config.yaml
num_hidden_layers: 18
hidden_size: 256
num_attention_heads: 8
num_key_value_heads: 1
head_dim: 32
intermediate_size: 896
vocab_size: 4231
hidden_act: "squared_relu"
norm: "rmsnorm"
norm_place: "pre"
norm_eps: 1e-05
positions: "rope"
rope_theta: 10000.0
rope_fraction: 1.0
qk_norm: false
attn_scale: 0.177
bias: "none"
tie_word_embeddings: false
parallel_block: false
init: "normal"
init_std_qkv: 0.0493
init_std_o: 0.0
init_std_up: 0.0493
init_std_down: 0.0
optimizer: "soap_variant"
learning_rate: 0.0043
lr_mult_qkv: 0.4
beta1: 0.95
beta2: 0.95
lr_head: 0.0123
max_grad_norm: 1.0
warmup_steps: 200
schedule: "wsd"
decay_fraction: 0.468
decay_shape: "linear"
final_lr_fraction: 0.0
batch_tokens: 262144
max_seq_len: 256
doc_mask: true
train_tokens: 815000000
max_steps: 3109
dataset: "wikipedia_en"
Each number is 128 + 32 x the weight over its row's rms, rounded and kept within 0 to 255. Layers, rows and columns count from 0. Numbers have three digits each. The size before them is the row's rms in percent of the matrix's.

# layer 5 attention query, 256x256, rms 0.0607, rows 24-25,56-57,88-89,119-121,151-153,183-185,215-217,247-248, columns 0-127
102:126113157128166138135115108134101084104157149090149147147138124137102130109133132102157159065095139030188135107130145079115170128134104115166123084159156173126094102139133156165093182125132127082142172141095140160136089084076110157157142104164083126103169138194109135137131166106137138127119146101114065152128149089167097165170130119125137103192145131135171188156130036042090117114118
096:114094163101130180112126094174122210108202150119082136134163148124135108149059109120131113105134123193081100131126133103191135122180113151173089132129176097074117117118097125160072132142204172120144220121167165115134118145149112137175098054131154104092145150160147112150091093143130112091109150203151114139060195139207147122152083136134173092121105115118098165146150161083104163212158
083:085124193095191130122120124085110122194105143137129101166083119132113091124160114124180079118128136114105184140163134122168131095166105065122104089122094120111120099161139149133159113152169177183198208100164118145170131103067098140159124137167129079167144111152070132114175125116141087166156109177139147143117143064068099152143138144141124113149196089112120086139112146150109111116098
111:062144110125109099130154140145121126150135100136112133130134113130157165105161097133067075115115177157147159086133146124172105114116113171159096092127129083187082131158136193124141112131137182151182051150081116209148142157068165107108136132180094114098171095134127098083110060161121136183088094115098146167161095195097166099163140122100119121093176140063078110121158107119097200150215
095:165128125127104128153121092120121115112139074148078145120115061128122053161049195115151138150166144103170100085119085111145165143147125146133110160088084084146172144117129137163109109059120088122070096140124104127164151124112066188159061137111065103159102187176159137149107084110102175153125038140101106182159150168153173153128134125134105177107104109180172067157096132127134125128118
109:116109148131140153114113124098114112126132079111141122127105169130130129183079136127131131220124129114126126137120106089148179144082164099127128162123151109114171149148161129137116133084097139093115126125128158177150158120121131185096075080087216134149149174138178175092115140088137116170151150118105111113117157165133180126065122112121141153111146135158129138121118110131170095142177
100:109167122184109093143131144158134146131095100129138148140146131129136080099101134147201072079143189129013141140082089123135116173139144117124124113112124149132114128089137159098050102147097127172138060160096127087176145143164148191147117119147177119110118159115118087151118112095099156118142136125115129123148164143146105099120123117077189135122071072185133164136148151092086192140104
083:144073142157160126124110154128200121113139205113115138123033143157159142127141199112130149143141132077097174144123116085177201106087079079131152134148113157077074181117118084072146183169127123128135188123121135111138103157075103135122077162166105051118170125148173123115090138123101128091147118151096201176172116046127144163111116096143095143154138147128113189138075092103140157105113
099:111094089116166096131181170107147182132181115147135084115103087159123135154098152085088107134088139185138158100199158144109135143076105178096119161117162132152180068149129125119094096166136114141105121206129137083142133079155161108158132107130095143179130130153162161070105108126095129132146151112121212144171059139176158119099119153128155111075171142135126149135107172136101151094074
103:122089082119094107085108208102133134110158101144090135142154142149220150157116098107082160099086130075149132130144077079062123145188116122146127136091153186220118120132082090093176132147130097110127069158096090156174198088167108136190145180119137120128107147170162150184127160111172057096138178161080139174136143123104106160141181101138147149126105111105146157127084129114103163139131
089:173127197121131147129142101187161109094045119176133080145142092116102112089123025141135112132177094196144119077131120156191119131147118145165166169119152125067143105083139139133142105087168122116115172136141162141147041119049108158120154125118125102110154135109141152108121112142164105142141118091121081094150147092139141093124164118094105190118101128121145125132116099067113079136154
112:099153156100187110115136069187072157189044171106149118123131139106098134053138071189170108085143210138140140139090088139163123171147135179107138100148049088093157093098126129129144086167162108090160129151157084155165138141101137192134147199087127125145097173082146127180111186141162169069068098148114105100136106141145134144096158159135134127100068116158100092108103135126046041090095
116:128100151155133171124124155135101159150163136121104140149095156174149174138084085115129110176153120084154083133199169174125011097138116147136136158166125140116166151203152123163104151145149199088105138187145146110134101108094138183126109097163141113111136128114087190156147146067152142122133166109150109158120118175153104129143106149095131138138093104109151079131159110150117071173116
086:107165103122108114142125130121133181103189093096114207165119074113158121075121165143113137138152119184131135102126141102161170134123099135150160169070105135138118098183106143117076165112124132103152139115062096085087095087132132181115138143091133075148172138163106089152168136110090109126053124121119122157120150101134149080072189144077141133165115105161103113176153104175133111116118
117:093065092123116138139131156179170133131153157165066142179110151094149100119158130180117151065136131194105169193101149142145112115170091129082105180126105106115126085108156115103121141150157103078123143102129116096050144079143122148138150160103094095157149125165100167146116138131145122106074072098153109111140143093131161076146175148102122067114151137143164120126183141148074133077155
117:075139058079100125123165142184135182112130099155104181129106095127115220062115082145086160107122124099133136115126159213218105143087059160108124166120108158112096100169132128152149130185148148142161143138127132137147142099067134116051181184195150153131133126100119149087146098123106148118128120136098126130166171189103179110113158085077083087124097159106132073093129073162112121161139
092:213085136131114112133105072093111135081183136038197126139108101091165119115157166149201139117123120104140164124165153103146110120121090110092146165114110046093151143136117158104085068110096104158154142086153105127107122164149149138102103115108131109147115163138111105138116186080073110127155161122199177092157138089142121141107077159142156077182111083119169138116159157132160120098109
111:102126176170102162114168170090174130136159212117175066091159095121133087141137136128105098101173114141121107092170206103170133133131154129077087184180157084128150180099150121126066078167082132130116150055160127142090177136189094079187078158158121089129162176173119188137103105121144110126100099137110143087115149095153127102170150107125158183114103141153174125099104118115131083176113
094:135147132168104089114111130077132165139152128113094114042095123097114148127105100168127111125143132178133106171177151154149098187089126102110101132106070161149135158118144140128155153099109121140097175153141167138105106159177137202097081112132098059100122141150105107084133087121181122059117074138126201162145144147070135079134120133126166134112081120165112143101103132095117132162132
082:109142104136096179146150098117134162141172129119124186148113093125126148065139146140086145129089186153138163128100153055169132065122115078104126102107125080094121105098105141088095133144036124129163070124128152143115132094146152126169117138073130149161124118125142111181152181108128123190134181116162021112132140118136137149090111076045103149125203085209167111122160107116131102144113
# layer 5 attention key, 32x256, rms 0.0586, rows 23-24, columns 0-127
109:135207121086077139156162156138112126110047127209093100139082077155097123065086154129172117111096121136165147095184169076101147125126100079081102141101071121099136110145112161195059119075140140111144148181119077123134141117186121132093145116096167085158136129115119105127159137135112086141125101107116096152130132100109160128138100109090194131124168097138104086131101091098136189127140
104:157171113059095126129157130097162089120115104173105172154131120169182112093084077150124138135151119167126166087141094120181134169160117125032194122120127132052134063165072098129084119090141124163171128131140095171093143103092093113158151121124103179151116098167073090135096158204105117094150157154158138166121187075076155084134144096086129136157135120144147131142080089105133081168129